Each number is 128 + 24 x the weight over its row's rms, rounded and kept within 0 to 255. Layers, rows and columns count from 0. Numbers have three digits each. The size before them is the row's rms in percent of the matrix's.

# layer 4 attention query, 256x256, rms 0.123, rows 0-54, columns 0-255
082:145098122104107122100079133112157120073115130100111132103151131112136138139128121145167130131151153155139160131172118137144114152093153130150117103145126120153127154106096175144160131162097142121116138154112094125107152093116151136131139106123134127130109143069115092129169133140118107082095123133090115181085131076166100092131107135076172176100102123158159093128136123174149075133098128097101103081120158186119158119144132101137135138138141169097117145125130103120108145098170140138157131121132103136175167127158136110159158145106137120115133104166141108126153089138135151115116151152156108134103124155137132140117121129130059147101113091128134147094169124107143088157158126106130144133118141179170135129144136120158139148111112140132160117124118174114109102120125106
086:141127147145137134105075137137118107075146132115069118144064129141100142190137132149121129124156110101178143133169115143141086152122129135172121094115107115098139119114114113150135104172103116138093139167146129128140074133145126069117091127131115168137142155101123146125168125138139155108098161142135135106156108114158111123113115162151104098166119130141129117153122105116098130139122126159158103138095086171104140108100141124121106152117106133131112113139137125138130108127106113136134144124132144118120150111199067123137134111146115127148119130106147112127103109117144078131141072118149150117144115161147089200128168149110165096182164137135091116100134164147166096102132156116124138140168112111119131161145138125095151111161152141136077156153091107109128134162110113
087:163177143151140109115164133132137140109118171160086118119142166070167150091141127162133125123140108066128169124119124133133141122114122158087142142141127124132125131119137072177138132136089137093106132099139133111153137112156065141061179148122122137126124142116128103110140114131169157130126144137113125113160100113120148107139143158132085113151123157095112107079124137123133142150136096126152119145121094124108102165136097098113123164113157153115144175101124106126100155118134126107129106134111151110134090123111164155103106175090073107162103118114113175128123128120122128135132139150083105169162122124100139110155130113152146117138128113150104098174150105156103181137078157137168140107144124146130131103109127175166169081115136120161094123118120141127148155093118113
088:134152138135120166128161135148165156146130134125150070159075130100124168107152150099106123129123154126157130154092151104084088121099132161131130134095129096134109099121148087110145127120122124085120080115159096129116101068153142114103131162137105132159142115095167143131118124093129107122160166115113119097051146156124070101116128127107110106118101140134156160094124162132105157108141127117117140173096147105149148106081137139131130112127107126146118136114114092152090141121163130095117139105097151156137150163132160114155133169144126083137159142135104159136136148138121120125144112128129132136133156112161159100126150164113148127122169110145140108152143172128104080117139148130192087104089142126144074153119126150087127084138158140168130106130136098156161126133132148
083:153138148141105142142098155094158128148113198167133137099120164123128132135125124107112151115125141122084117153107130126123112109143141141143093112106114123128151139105123103101149122120144065110158086056150118156131105118112127147122105093157091138145089149158141099083165130132146134097162134168125097114171119136109145118107156111097138165126120114124121151129126113113154134129140146103152131159114156106144122127159147142166113165125098120127074110099128075119160110134112128121155106168171113085102102142070152139155109106118102163134128141130108165106162148121113117145117107136103144093123110124151162138163102166090147100120133170101135174112120185128128093133116172144121156119142108121112157111184123107175166122138098094128151106099106144115119142087156136
087:113155117134150130135083116117133151142116101098122127105168129131169100088194130076126137122151126133192138112140172110131134097126097175116145137116109154136128137112099126114120124146154100139133125117127127110142107094156132139136146103139090157117140089131122128097103148115168138147104101128132158158130091098135101113147139096123116090125160125148141109127170156116100064132141112094167123168121147147158062145179109143133119142136101110144124178102137131106107134145111146109094105096100128152154126082138146149147080068122135100134129143100165158132129128119109157150163116127133124122170145158135172137101139118162095146124138133097147136145126123102113128130124149182150115150129164099179128098079126140096096086149127110116154097148118151106178131101149152
081:098096171137098112145110137160093123129144136129156122116116146135094141080139131145132113111110112141134091095124103134162131100137134141120125151153144153139079127122127120150131156132147174138118096141101127129104097096128134160145145113191193118123140131127092091123137122146119135130185126135130126143116112160130128126126152137130155146152103151120115124129139125100104131113083092140123099123105079155115135106105086135133156105161124163108192109118121141146146144060147126143143141078102097113143116115163096131161062131150136124121126077118119102114074143192119184097126113177132142131132140141140121128119074119119109142127168109096130140105137156154160138139127149107116108156156123156110132189139094136163104114188127160127126147149118105161112128102085119
094:161132134086113112152094129119109109144186169129151130130145168086130112105177104089165122089136112121113084138159160139121118124146149144114143117075129169154154146113145138082145146145122157141162123119119090115142136099155109106114124132105148149125114094128166146125098121082137148152131144102165138110096112106117113115152122139101129101167188132121118135129102146110133114191094145116096105100158125150153179125158126152095114147155113117133149086141157107185118110119150145149129173148112145128126122130121098148121123112132128135154138156115169111156115116158120110117115117123137095082126119115103154120131133126167141109145162162108131104113075160137132093106102169100110136129118140154155126126122164077108102102154123066115066140134188140110147129111106124
087:174159147120155127137089147102108085147145122109150140155142132134148162098137113117128115147109156081108146104132099145154172162134155111105107153152130116170129131181146101176131133090160147145145144106150120125125149172099137122130137148143118124145145081119134104123149094110099090086128111130095146142107125119124099124178114184127121092089155161130159114156110129116170169129164118100144143118129118129119096123137095123171142097135144094128095144118133161126136146113090155137135148110116114126067123156114104141145119126122105108084144139180114125130111118141127101100114118118126131111117128118136117133120120134091138101135146146119137131184097138132163082090167127141131130125126099073138115198124134093124191144146077125098122105076161090167133113144092148
077:107146137122139152110139147151147099098144148123139137136135126125125117087171105129106156159106089131119114137118135121157124103163161182064137107128083105128091108105135135156152082107121153107130135142115156114121106127160125135110120133113130147164118158120176153145157112118099126176176164135105149115140128135151122164067126122145096100134110138111121143178154109126113094117149143147155142143137115126145109073139144079086104102083109117144123143127100080098121155127102141166136072108128143116075146172127100135107106120146112153139158098099157133114111145163124137116086105116121095127150179109196099148146131088106125126131114127169136158123129185108125148143132131142125151162080158102108139158170126129129131101097152108117151142106126113098154152119146108
085:121159138107111137077105128142134107131187179184093090121112143149125147145147098077138107124137145162152147094098112162127100124134095149121145131103097128152111107135159124125181104170129176101119144149113127114150161088137126102151137105147141144094100156155124099148131116158085123113124111127155126106175130106174133115109123168123136165129125122120143105116099116116135171098120090131131136110100132124110127110115144117134096128120123118085136133144117152124111139091124117128178144128112140104092112165157094122101091127115134153176123129143124123135099107141159142093134122133147108112156117145119133175126128130186110096131129178133151124119133177136125102137141168114127122122123165119078182111141093126069167079094139088117115108130139164141146142098197121
084:131107144138161131108154103088119123122090112121134134114121130103133105168061172151168077133157135094130142150170146143124135112149147150137118113154135152081138130124110126134147173143147097146123114109124081174123138139153105111125134117159183129145091177151153121093117169125103175156154114117113153110128112122137096177152171080149096104119162165106119114158110119098109144131155142134094140106135125151132162137121147168142113114143137118129131110095095149124115117116056125103111131116160139107120181123157143128135132107169120113114136128149116110113098094119071146120074129122114156139134156120128094120110119137106103116102168114098136151127154144136153095135119112083086158092065113103119140137124152139146143128174184140109106142124117136111167136141114127
088:101099144145139109122134183112113162140145118150123082128110082105115125094165147155150154151144080137131131136156128136117113110116085165136130134152097120128130139187146120122093134115101145110138132105128131116144077131126135127102107084112115157124129082111160122138164133097130078135166093147106154129144115150135144101188140143159121136121143103112152105085124121086137148146129185081159108151145121139117138110115127142118096137130120134147184157114155118147094114129101153178109075168159156109123107106155113112106146144124159142145130104104146118107118112127144112057144111132157117122190151133068112144094151129126128169127135166085130136129143093115108105109103132115153139144125114136115148126116114119137077171136140121127104133131133147135125221137108124
090:133088117134128105131127119157141079128132143133122168066178159109148148102122118146135109170128157150075147137117121160120097123176108142136085109096134145109082116168148107142172129125137117133132126099130135112091101101134130153181131115121134156102168069152149155168094131130104137104160124137109093165111135135131120101152120111174158137128173151143114132140136150132149185154143117152132116165126097106136169123129108115145149096183156116152129106158119156154092141136099162091117081084108160131131120134129093149113143153126112117142134123126155153109111094092130097123112133134152110102120132110146089111094135154075158074162146138136128154128129152125126110100135114165131141132101098118133085121125086056141136131128110128148126165134136120150126093099103136
081:131106151080177136117076149132158102098156153086136172120123082155135131152103161102116113138135134101175101189134132094093142092101142160141136115136111096121128095115141160130125129123148091090148144155118141099150154166119140083126154130136160151154081142168115141131101106127128122092140139141111125114156131125141146134133125107097128129139141135140153136126100145161151126138133146096185115146088103128104115092116128123154124090150099132110178124100107100118134114126119119093123120127168150176128154139117111135184155121169157133113130094134155108142139118109143153086140155095102138107082137090112139126111106096140129158149151107119133138112159124136123144165116098101156124157079123129174100142106120124112127150163112116119056149124128119164188131165117078
079:101103111106138131147160131125120129145112117088169127149139116114140141101125130112064152115120111104081157135117155092211101178113112123092127148131131129142172157107117115141132135131101138064157122093157154168073124111108124180117137141130137161147101158153118100124144102126106132116094116119142162145167106105100098111152119084128158149142154141124129094141164142131089147117168170147107082125099122137104106107133195133126150097118145119127181112139147135157153150099150146101145114096129117125126136084132149174124098151092116114120181161131176125111141126110139181157143128154143106124113163104139116107135078145120101108127109127125120095123131108160135143114101125162153097139113132114104107161143130129131103157135167125117167107122119121090104145121111120
081:111125131150092143153143115047170156085129114176138126126143138142110146114090138089119169125118069117129143112126123119135077146126145133138091143127160099171116120087141110125118166173104134091133130174148144129123158114130137092136165118140140134152109080129122146170074132108140088120139128106122133149102109112132133086129059115106127162127129115137149073091137125130110122108151103137163188118126144134152084130106164109086152159150133129140107141128122118114164115122140137135134132090119081157115147143147100111146177133181161159131130117145142102124152140121148159138144144111079094125144146130145129126126159134158098113132135117164137162140145135134167093120163097098089130131119132105094088134148143086103114130138103133103161124170114107158132110133118092
086:141113115115126107144138133126157108119124155102132143107125130133152137140124137099165117130121113147124116138159146137114150104138091105099128129126077099108137078122120105130120133086143129098144184135133113162129126155156109117156097166160163093149155077105165165126118109121132106132139126102158118083138145141158106130104125119121090120129090121141158109188112135108163100154150157102112115131152112135153208174124165142109148129140145125154093109128142153191152105151150175133122151145103116145106094118128146110152134075144072146096135137111100140160190122117099099106123091162095126140119129096146148128096120103087150129161155167144083170105108140126136128144109142134119083142155126122114097158103146111093167118130102128122112098162149118141110085125142088
081:120119140135145122124134093138125149129167133125132131115136141131155149121118104196096117107189150118118132140126169096089124140126089116107119138142164139109130130135122091142101112119141140109095132160148153116152157090108138161121147148123114123177133120144149136104107162135126169115139129098156141125085124145136127096149072137147098119153111083129149137155165089163136075116114123121106105100119107119114115127133155109172123139129115090093104126110156158116102167127130138084159154118120139142110126153138149171141129112096152135110113175162085109102153079120130163133141152133140185101135121121119118137087163067158100123079098097150141144121171112121136124068134140142098153145119091164154149115118082142150120118133099135113156180120192096113125142147091120
085:135106125088135148119143096102140133116115116098087110153151147096111093155144100130194112123130113128095112148100133124099148146154127127086147107106171092142099121134142129115151115128130108205116155097087071158123135120114101116146140147102133103114119109138141184151105110108118143150118152107123183156138130143129130093143112137114095112111143130114135150135174146131127118105118112130159114175153161150143129156106172115143088141111135166154149138162153139119149108134095083140103129127121120125133133120146118136129116102095099129167102139111080098122109108110133070094115129168132127128157101145172147112126162144120177095158192091128153171128154117133120167081115098162151136120098128117173144127129123100142132129129121097165134151165127114136086109185156127
085:108128125116118110157119133140102157137146157094105114144124112139166124113151093154131138133058147112107099143109109125178143115119133141121164124164125102128097102106121138120130185126148127159146133090086107113064124187150114165117126102128134150103129146168182121153111136110139128113139186145165122125107146156133101092128089164122147137109114131102091119107146136090140091116152121120087142109153124133127126131132109129147161184170137167108133123126138146130077138177166148068135123169142096116141124145141048172114141144113087131121145143081132091166098137112125150112152128132138136134126127086136113115129106135108169085131130150101173112141161122112126119132149116124136163134114124095108143122079189154108123127113112111116144124147143140123111147143103102
083:116129132126165128080114125130147114144110091114134090109173137130130139118109137144113154134118147128092115151123121094103117125142143133139156120131148146131141131112084148142044105120122114102125112141144158153102166150126128103114128123116147131120125113102091082132140151110141131123117117141106132140127125119125094150128141129112125144182144182143118120108126120103133146127132153096147136106122131129118183084155142184122169135121147146119152102223131124087143165170102108132093125132145122116113151092114133167137125139113135117159118145117143130127161155083114128119155117098145135141121085146093096167118121109119176122101155153106073140131143126099164154126124171178127106147090082157114129121083164119153150139162130115107137121095080156138173061154155077
080:137133140164097144139172124116138152154126092077079091175154146112140146135124106124116157152124060100196125132160155156142112175157124108107076109144087126171192120135097110147116122128129148154139102124118100146092140101078114090100173137131114142141107124132133157148086146143124102128101134145111132125105133136119125134145103133064134091127123114097107122168127107116142109143111125106127139141140135169167113139088123142128132137149145074135131130173143120161092113142137133142136109160120164142123150086115142153141141101154114102156146116098117130132140124111133134099126126140133137168136185140133121137131106098139076066145171155150125127127166107093125120109146128112120110151128121092195117106111175130118135144128139117124094135153154127125136146127079087
088:149122165131134127107088184146115109119117102128119123101163113103143124112165123114092125142102152123128131158151108110124136140157137156119128093158122121063152127135137098121144109134132067097114113115103144127160168107143132118107133141122132116149129134134118179126136084090130145129107103173139075118090184134111178144130136135098117147138124122167148115139170108102130163089136132081127129156158141090139094124170158128089127170117129147113174115132132130119148095149097119164136089112138098123110150076099112123142164178087091115086129082106116111103123128088141150118149152122062126146099147164130101136164120114119133157141122112129133156153094146113146110164097116118146146111132177152115100130150106119139110139146133153109103148154127175102160168145158129
087:157093122135138133124134142122121089170156177100136146089130091131156091085138114092127117132131106154146132126133124167107185143110113119098140119094095136167091074106115118088106132150182127122109116113146080120177127197161135139148100108128108167113121132093118104138174176139132152122128102101140125131079147127107146128109166141161124096109145132112116096098164160138082122135098151095140114115149143171095122136103144110118115145147112172158128131113163147117151142136160146119162172124121094133127102179106127153087136155120123141115147157120140141125080127114107113101151119090130143111100107170136113117111100125156166107155154098110152144123153117142156130093161128132139116171132116151122131138120123094110111165165146068117117130122134144131083159131139117
084:115090122132166134088126096131135125099158137112115131132138094167166116182145155130165156164157128119162169138191117148148136130127129135132115141188142092142121156126109142135116124102135096132133108080156130135102161141127154133117145156113165144097134126162130088123112118097138061111139135161065122076127107148127135111141144096145121116186149113099104153113138093127117160080113137153098132122133128126067153129124100126150116112154160146163150147115118098124115140091128108126127111154165148150175151141130159134144152119120110124125104121140162095077115138154105126116137139107135121113150125136090153101139166121147115122134149175160118123118072120172122115127082075096097134096191102111099140115130133110124101136122120117118089125154145113132173112125101131
081:133142108147164132144167132096135115149116157138119108151078151121149103109132128147132126108087126178118111108112170086119104095092097121092153166094197130077118128139134117149131090126089090185160175142130146149109102114106131134132124144135058105151103158119147116128112109093093114118135079122130168154116098123160119170124140140174149164136130125129070130125108115122121136143146143147132150134147151143161091172142146106118132120107116091129154120161137116128134153109121161164101144149192103139121129127123107099110095116098108149141105149122127114141108136094104073124094137131105094150131131118139159123106105111140106126130127129120138117160154145101138136176154045112151162140115142135093119124140111134119188110142140111137125175108140144121106135121145142
084:079108144161090135129128131106112130131081123088127106147133125166178103127124100101128179123135138090118094122153068109161122134132080134114150168117170139120132130196148123126123127106156118109108127116159125100138143139085162130119156173149138132130082128126101106095093140118134130149145153149144159090116137151108120131164160117158111101110222135140174104106106098180110108136120112117123104130155123143144130144121170177134143148116087143121100120115105129133109115149126101146164158110095122115067123156130152128120136112164115124121165108142142142101100101114128114113150178126123163088163138140130117131102089115104123125137133123122146141152117164135068104159122115125133103153125129130127128135162103102141097117132186119132127147130157163095157154123159102
087:123084110165189160112126165149143147125159127104125121072136131158141133121110138117117075142132124121115131137104159166138150124121141124081115133170129111152171156113121131145100125121136160134156127109114138128144102115100127123173127129140133110094144134189165144156086043143156074126109123117121145071106130102118174130144105144149107097125149127124140127135145145108147143143102115198154108151126134154114122115173139123136111124054118190094141143134132133112165103070172157132132082073132133120122115150132173113125140135126126111122128091101084108125119098135161129137164113114133148114101127119158093114081121137175095134152125145140124124123126158127098099113122122160158125106143163123103099140104165129100130133114155147133106086132119127132107129119117129
092:135108137102124130077175132123182092138181114100124192104102159151103103124116156125142114139125104092084102121101116104132173099104099147113119138120108124111120059134101134139100165132119132142132119167156105135124094123130104121148175134091133125125115141125132131159106178086108148115132141136155125129109109119146139140111148120112123133129142166148141108126145130173113146136118108107128125145138094179130094103102138143154099128135117103040103197093110117136148215129125114090138072122129128130130106095107112129151146135125153143143143150150105159102094155139124112132137103121138117106132165139138191113138169124122126121164143137110141134118109134146126158098160090117168112137108134138150145132122119153144127096136127093151175106121165119138164096113122144
086:069123140116144123153131107141178100138157098118133129115107152113108123140099147131118150176133138160160169053127152137143160099090136114114121146154116120106100150154154128074134145102151088111145149136149120103107121148125118163138101150106164131124164134154146094142155100098106145116149150091126118096142137142150130138148089138128121141137106154139121124107094149157120113119096081118142124117125134133101141134132117174124158102105131152099101128161142120138084149149125112122086131096146126137152159130105135138113104164076093091148109117142140127136150176118142121111117117113122118107137142139138113120177102101076111102159135078138100149118119109141166076200159130124162098129115129139099149123179091127122156155096143182078149164119117143088130174118137122
084:145150113113136131109144139089166117132132145119116119155110142116114136147122118134138111131118143116123121137102117125136138100073121124117117099100095128137118121121155096108102112176141155122085158082141167082129071089078144133132115105154118078126088151109144208110112144167144110112113135146123089144149109139135128119153146117122145105083139149107184135133153136089146150168133103112146163144082158137116136110112133107112133130096132160148140115133165163077155105139149143129121140153154140111082134150133134077115133128096145186112122129135114138130112134148128162073151158131104113137132098092180050162149152160127107115136154146124146108124109124157120144145119116141088139125121112128139169126120164195143119129115134116191135102156148117113127126082154138
083:139147105168119057133126133128099163137101103158157139137130128145122180138131156126146128147118145122091082162126133112187111092128106145165149171152071170119129155123112116142145138132115120089100116089121123129138133122096155134089127141108087125124161111170191154112112134124111149089133118146121123157180156085104122153105173156124119116131132117096097126092131129153162127144155150141169131115127083126146113149113073124100091134084129124122178164136112139154090182113113126124112131125176099125133142138134143113144087109124108109143140103139157121123082121158110072129147124147124132119154155141161099103139141120137083139109110144118090168138136167121126074166132112123109107107120111126092109120169140121122132168166124154140171121154135123137135121118110112
078:161174162189135125077122123161125162085134130101141136121092112157125142152080081122130149141137129126110138126159109098149119175133142147146093092112150126158105144127131108079117158129169137125102089117111096098100137141136143127150162086153157144141105104141163088116128157138140112107115136097137115150106128156113112125148134114151124138103094066123083123176111113145161111109139149078092114122111143132133114123144144124144159102105130142137165165103136167143100138106159130124119105107194146143142135113120117136129082154142101088094109124130124098128113077118137126114145163137122121089124108137117121134163116184126106164133119094116098156153131150152140139174101060138135143190105141131142152097111137095147161092127146156116120141115120110115159143108134148
083:088194124120175156104117161133152133167119115112082158131123123129109121121138105129154171132134117116172093109161120135116155104154102116124153125109136102132141112122118156098133153092132128128108168127138100106116162151110101090162144122149153140105142117107090134131131142109126131160177170164079104147142120146107131140135111111156155117129097150110117084163143165127130148144130138111135124095081119143121111134125074118093063131167141116166104138089142119118088103176157165130113129151106085141126099152128128160094109119101164121170148146166101120134108128101110102142144108119113134099084124155139125148111154116119085104131100125106157172138130145115144178138147144106144126080117149116127104115083129104136153108129147152171135086110157143095101118155174169
079:105143107151151123112122099137114159105144113124157129114145111096143193092091171140161140094130112086118123109127137133149107131151150163133120076116142084118111112104094156119140084100144142111126097158137166119136114145103146112123173202098132118134103117116137082111116183159161144141126122130122084109130122079127089130108145135117130115160133126130145093138094166165121143155160144117138122136137150161132139127102093115141132108143138091212131137122182110153161134142114110178113118128124136118126152133159135125148112158162139145081144168106129103152119141133154105097109105117190133128085103117124078163156096081121114107132133127098129125150124184115162110114140130144107076151136131149151148126125128103125132120114120126088136115113154127127164126090147097
085:150097139116142118100113140152128146165156149178096154138142125128112174119147106116139120148147125150128128139092134144161116143129118158117146099122131134135109112120075089130124132085141135165159136159134093137208139147152138125097135168153124130135137109148123117120096115168122126157131119175113120103033121109122124113161154093135117148073073133106095137132112115127138104083117098116180151165104096111099120101075149136136120151113159174109136134146127124136139109116135102164141115146125101126136093149150117116089146151121103129169172125142147096117130136122143090134118172109122084169122147132127127122146136163133172122155102114116095184111111124125107114124152150142145116114088112098149123083141149125117107142102161117167144166157129113093106078104124122
094:109108189128077154157121137160062128122145147155088126120112103163129141134096122155125145160118119140111124093115126137128130125145151147120115132086122145125154148104114104128135107182101130136120137123152136159090145144151122148146098140155111108135150166152141111158120116112159108091127097126149159141139151127096153141141144106099174153119090113116160108143119082099135141127077139111157173130168112100152125108081087156107101121147144104144138186139163148139125125080099124157109096174144116135119116110116140116098175126109157104146101134098120121163163119112154156102131153121117101155137103121143062126162127141121169143172118121126100101123108139149096111117123111145111115149114131090133099102095181092169152150123153162097143122112085122117125149107141078
089:097143128093142129109178144137123146156140111141147151147143129150096129118124123101116096081086099093147122155108141091120119173116147136121129155125140063140144076151145146118172121150153115128099144124141127117118110140131163146170137139092169110113112121102147137122152137159097137184140144114082147127104113142144129103113089159106103138136143153132156076117130155139118148141138085151117154134123094155095152120157116123126084097109133158099105147104150147084109125146130124158145104132118167154078158123098146127171124090115150098090153133136155105132131126128135117170153148108097112123164131111110152143166094129091142113080109161121168081107160157123158156149161126145110101134093096138157081155158164114153101121120092151147163131105121083131135097122157124
079:130130134153108102095131121114144092139150150163078105116130075124130102109130145137115157125146115100125202172121108130086176148173104127119092145126178124110116110133129134099145124163122105154111153132151112140137145123150119153148126165137114147149100088136166124127102167121113069139163123132154167095143146096104125172120141148112085126115139137093131130132106163135131093078142110097152147113165130109136121135128107156106113138129147139159158176103147157167107106151103147153105136089168132163146136110143135101114136147119163107142127143145121166146120144126103137101144157094110142114155138129155167122090128110114054139122100117136091166120077149126079130138141094144146107159166131122141129132165143088118135139118158078107120088119135127121091125074125130
085:071121099141104123101117143132095136117130160139148103093113158095148094102169136094123154129122115114131103124115099160155097129115151183124120160100110136140089127094107166108136094094143159110132133082102138133186116136141141100118115145156114139173110100160161145090145145119175151130137139068113120161131096144129105159141138101120159147139154156131142145165126134104117193118134131136128193124144150145130131129137138094123120094093115106096189142133169129107162157139125137129126164119153165135098123157100091125095101140087130139144161135146076119118127066126121087149146123149103153102106127111132141093131104132109125129083179110136123116136127073165116114144127130116159120149111122108127101091154132115098151137115145142137106131119121174164138114136163147
092:177161133150102137119118154180171156108200103125091114133114151158124121133123104118164091108102156121128119156138157134116109104145124136098148130116152183146065124157176140151188123126114104134097144140137104109151146102117126166133138163126150121131159178139134154121150126075082124173149110124063124098100109136094156130145161122156139131160164145109137139125145154123106115135131140095130109158132095062115105150136104138071127118112114132171156113101144123149147120133111093147109101145159113145118114141140097125100061097122106127089160118097136102146107092113126116119113113123149098163144137071128150129127141112129132139126098132130178147082147105134136148160128087127142139127151114128131104111122115131113140137166117138129135144126164134089100118095114133
083:119125130138145151125131100140096098135084131117121138141179086120138120137104112141105125134133156138126137104153153153149154132114103139150109109103160155122153127095125153099148110121135130188135137120118142114172136152144124105128166133123110171125107121144120127111140116168167084138139101105092122095135165109146145108128168128166103104143111133150187134151110136144166123143128168118135143083165129132120134100150127148145166117101087080122142139166105172176149144144134125130117115138114142123152133109119141138104166101082090066176082125155130110088097093107106121144107123161098136155117159143102116134099155141129179122121091131141130109138097142139140124116116133090098110163126181143129122129157095077120137177138123127126092096117089085146144141097048113
086:125090145171092106096101153090118139110147115114190135126102114136137097109124127119085153111153135112119134119155129109122145122137147139123058136105135074161137182104095097116171116099115126161173142146115161113132115114151119138161164129101140140139147100098104138136155137120117134142136122122106139113143081136141177152153099106139128114129122157138146092097129153094101136133112094147093138071139124158130120129125119081124140143143124130130153106169160142094126122109142142139136108140105141122140120148087110124130116135127107106139130133157145172128150164126075123193150167112132147138105118131107157112115132131149120136139106111142141106156180128126126105028100149121131152155105106119138124162191147124115151159137117094130106179156125142090110155157075127
086:145115141115153159171138129137124160171114125149156143134138101132086144127128110143159121134146054128101113136120156142112132141088139085147069152156126122102138147116124129127143118103102130118157146097139164137088124145145106097127107171142126128134119130149097132172178107121154122110108133177116151113097168170134140132106111150129124153112085083137123140109159079137122130106171087100138117130153103086136121157122077107133126089145096111145148116151150098107174150138116124169133082091119114114108111139180139127110196119144123117155107090166155130117116097160111160079123115104123141140085088153130143162117137137144154111138132140089091143156104116138141124091157177113115173106156107118132133118098106147130145086130154130109142178107124110108133131125116115
086:122143126116122144133084089137108124171109129125165115126134159120136176114117135079163145143118083109099142156114115095090108106092089128123125110155115153145115120130152098098133110123125142109129113124134082105125149208118154148116171121130131089177141109112138116165118150118142091130077133146088137139172102112114120111131093119106081104180183121084131140154108166158137123086173094106147144105156114089114154156119098125136152124082131114090113142143127125128124094159160128110135117089128125155196116134112106116127141156130117112122097165128155199128119157142121132135129144161127146126176127141112120117153121137169141127104145146126128125105123129103138150126109178120135129125144156092160094140156106141126177141102155140091136112152107106153147112135169154
082:108174173173139124109115153141149139127107071131115133132102174133147128130111178124125095132124144132140154128123150095148146094106132105130158131145082147100155129137160133137118155133085123100119144104125124159143087160100144141137151111114121108072165140132112110154119067127127129090130120131163095139101136161118090115126134106099138142142128127148153139126159149156145084110129122152107151132148118141107132117130147099124090126153130120176119157122161173114121091162141138121128148125135117129107129103135093132162123095132179128153123095100141085119101119123113099133094120141097148149108171129094176136150140131183116116112147120135103144098136130092158123128120119116142109130170163122101094074188140150175108113132087092138125124112090183157164120139132051
091:163098113127102122096153149141146151130114153107162137117110165141118106131109070121117103089164109091146087121122099136090114122117138132144167108114129103125098125132124112122146122071117101162121123132126170119152139103150102112125110132150144113106153091129101151120127132139086128165099156109118199150124110104137153118092091197155170153148125136148086100131135120089155167152115163118150140172096120118134077124100151145151189096120138130159140137139098083085123142111123134128139140115126110140100096134133131125154143140147080132081140158140116135131126138127126123102118097122091158087122151096131101139107150150114133093164107165094126146175150154183112138104145100142098154144128132131111128158122154162111138126122137173153097129154171124147167115145117164
086:112134158140125163141127134083148112121119102116091113124138141141133156161131121139154151099152131134121116134087162122097148129173161142102134112130102080190124074132116162097157092131110153080134132159117132120119106118130166108139105126143137089128155114152129132143112141111152073084119147144122147169100122135142089151151153161153136139152126108100182129143106067118095143141119130129159087108102162128135133111088101148152112149095097157116107144117153102095170064137101162056148122121121114162165133140148155161117132119123147061126125146132143113098141148099107134118171126132108152166126139149121127151133142105116155161186134103128137119132140131121153122097098093143148115127158095102134141123172116121153130114102131106073095116158133114156149120118132148
092:120131124141141134136147121084161130163160142111153116154146137145098154111123148133102099121094147153139147105134153144119143104130082143123134164118126074106137139110145152080126169141121154123142116109120116105121113083163127120137112137142137114166132112106109136127152124129120155131131111133151129137163115115119137078143144116139043152120079154151123125078146130164129142094146138090177150155110164134098134152106158177152094122172109144139147121086112174191111165134156167114124145129126166136122142164133160142144106084090123168168117105103105120116119120115111098091140160127093107130105119145099160119141156135131144121106122170122131118124101105127139125100112060162136143081113127129149062115098093146110126109151093108084091154144120133124146149115161132
090:078117132141106093141139095121122109107153150084118120143127160127162100147128151150136106145156153155110194118119148103120120132122109103132117129148136143119130123131126138101139145128109112091165112117167110155122113125110197139144079143142129132168198117160128070123124145109097162127107155131137130142105148134121180104112098136103160139140137134125095127121089084108152156117141132141163118179163114110099128170110149087137128111127136086135071092161065154120129124135133115168118126130103106155125149160148141104135162177159141120127117107089143134143067110118160141159146104162137112107108086125106075106146128136139125157140132126108132125104151129091108153131142124169076153141104097142103135151122085118178162136112134147105121150125143148114146111121107102
083:129138129079112114126185150162139090106129131114155148122157140119135145097158165082150127115137128139099111136130102096124119127143155125076106123138123138150121161122120125103138137124123149131156106124148173109107128096098134135142150157073134155124133121133154110144130120101077129144137112148082185132101098109121104170153095112141143121097100120167136163165145175131107134136152172113136136146099124152090129165081119119117100168135152142146081112143160139142099108149144110156097111099163101121108103145110128146158150108155134101112121139157120164154109123101095118079157152143144132075130181115149173052142125114156144090115126131106157092128138140115088126130110172125141104130124151150125139139089115136118114134120092122122114101085127158159164082110150165
082:125125142146113158125123147101147135121169099094097123123136142089116100095161121095127136103109106126108149148118164117085133136146125087121166204168166155144136116121154111120118121110144154128136104119172143115143117172165110105142128123082110107138115201146129119132135173107142144122167099128095105135090114120089112119167129177127113098121127132149102125144117114148142118124177125135102135167131127168127109162123164142137161117111091092136139126112160126140133102163119135090158129132128146110134106092119168113145129130116082133132150101142163134121135101157101133116082116116081185179160119115119134117074142111122164127110129114110102078147127136104108088099139104131155162124149123166165111155164157119130105127143118083158128171133161092138089120154115116
085:110170142138134174189127093102129166169106128129121178099106139091103105170150153148116115132153126103130158142171107157123134143136154137119094088119125085113136080088110139135136125141125157141153126125084158143180181142140157162117111143107115097109110140125142102100120115101116107105127135129119116123160108129144133135111168093130097159082107119141149101114126136152093087083113157124118154137109160157132164121186146135090132122102146118086102129105119107157125157118110121144191094105140145086129147111122116139132141161130084133127136105140125151108100135155109187142145093148108108132126109145134139132162129115109168148119116122168116144104134146096130138071145095125127132115125112151083184119079113167154139146120100143110149140101083124142123137133112157
082:134125145082150102104102174093034160136155086164117118080143102137121182144119134112153149112125145101108144144131093120148118131138154109121104154119130127154197167123095115096108116144151158147106100108135144142131103142167119133095117122082137132111151104117115121139145105150144144135108111129139121140128130163127130113134106121121154122132180110123156093125132133120187140150166130111124177121130107134098175122111115109181175121106135140114142119142093192137128142140138122179144083128147118097129166116118141097170113141116096162104104145131107114105101121145128134143112129130111111115132106107123125161102112163120143120167120131113159108153116131092109126114090151146132097136153097155129165098132059103176129099132160145148102128102129135123161096153091104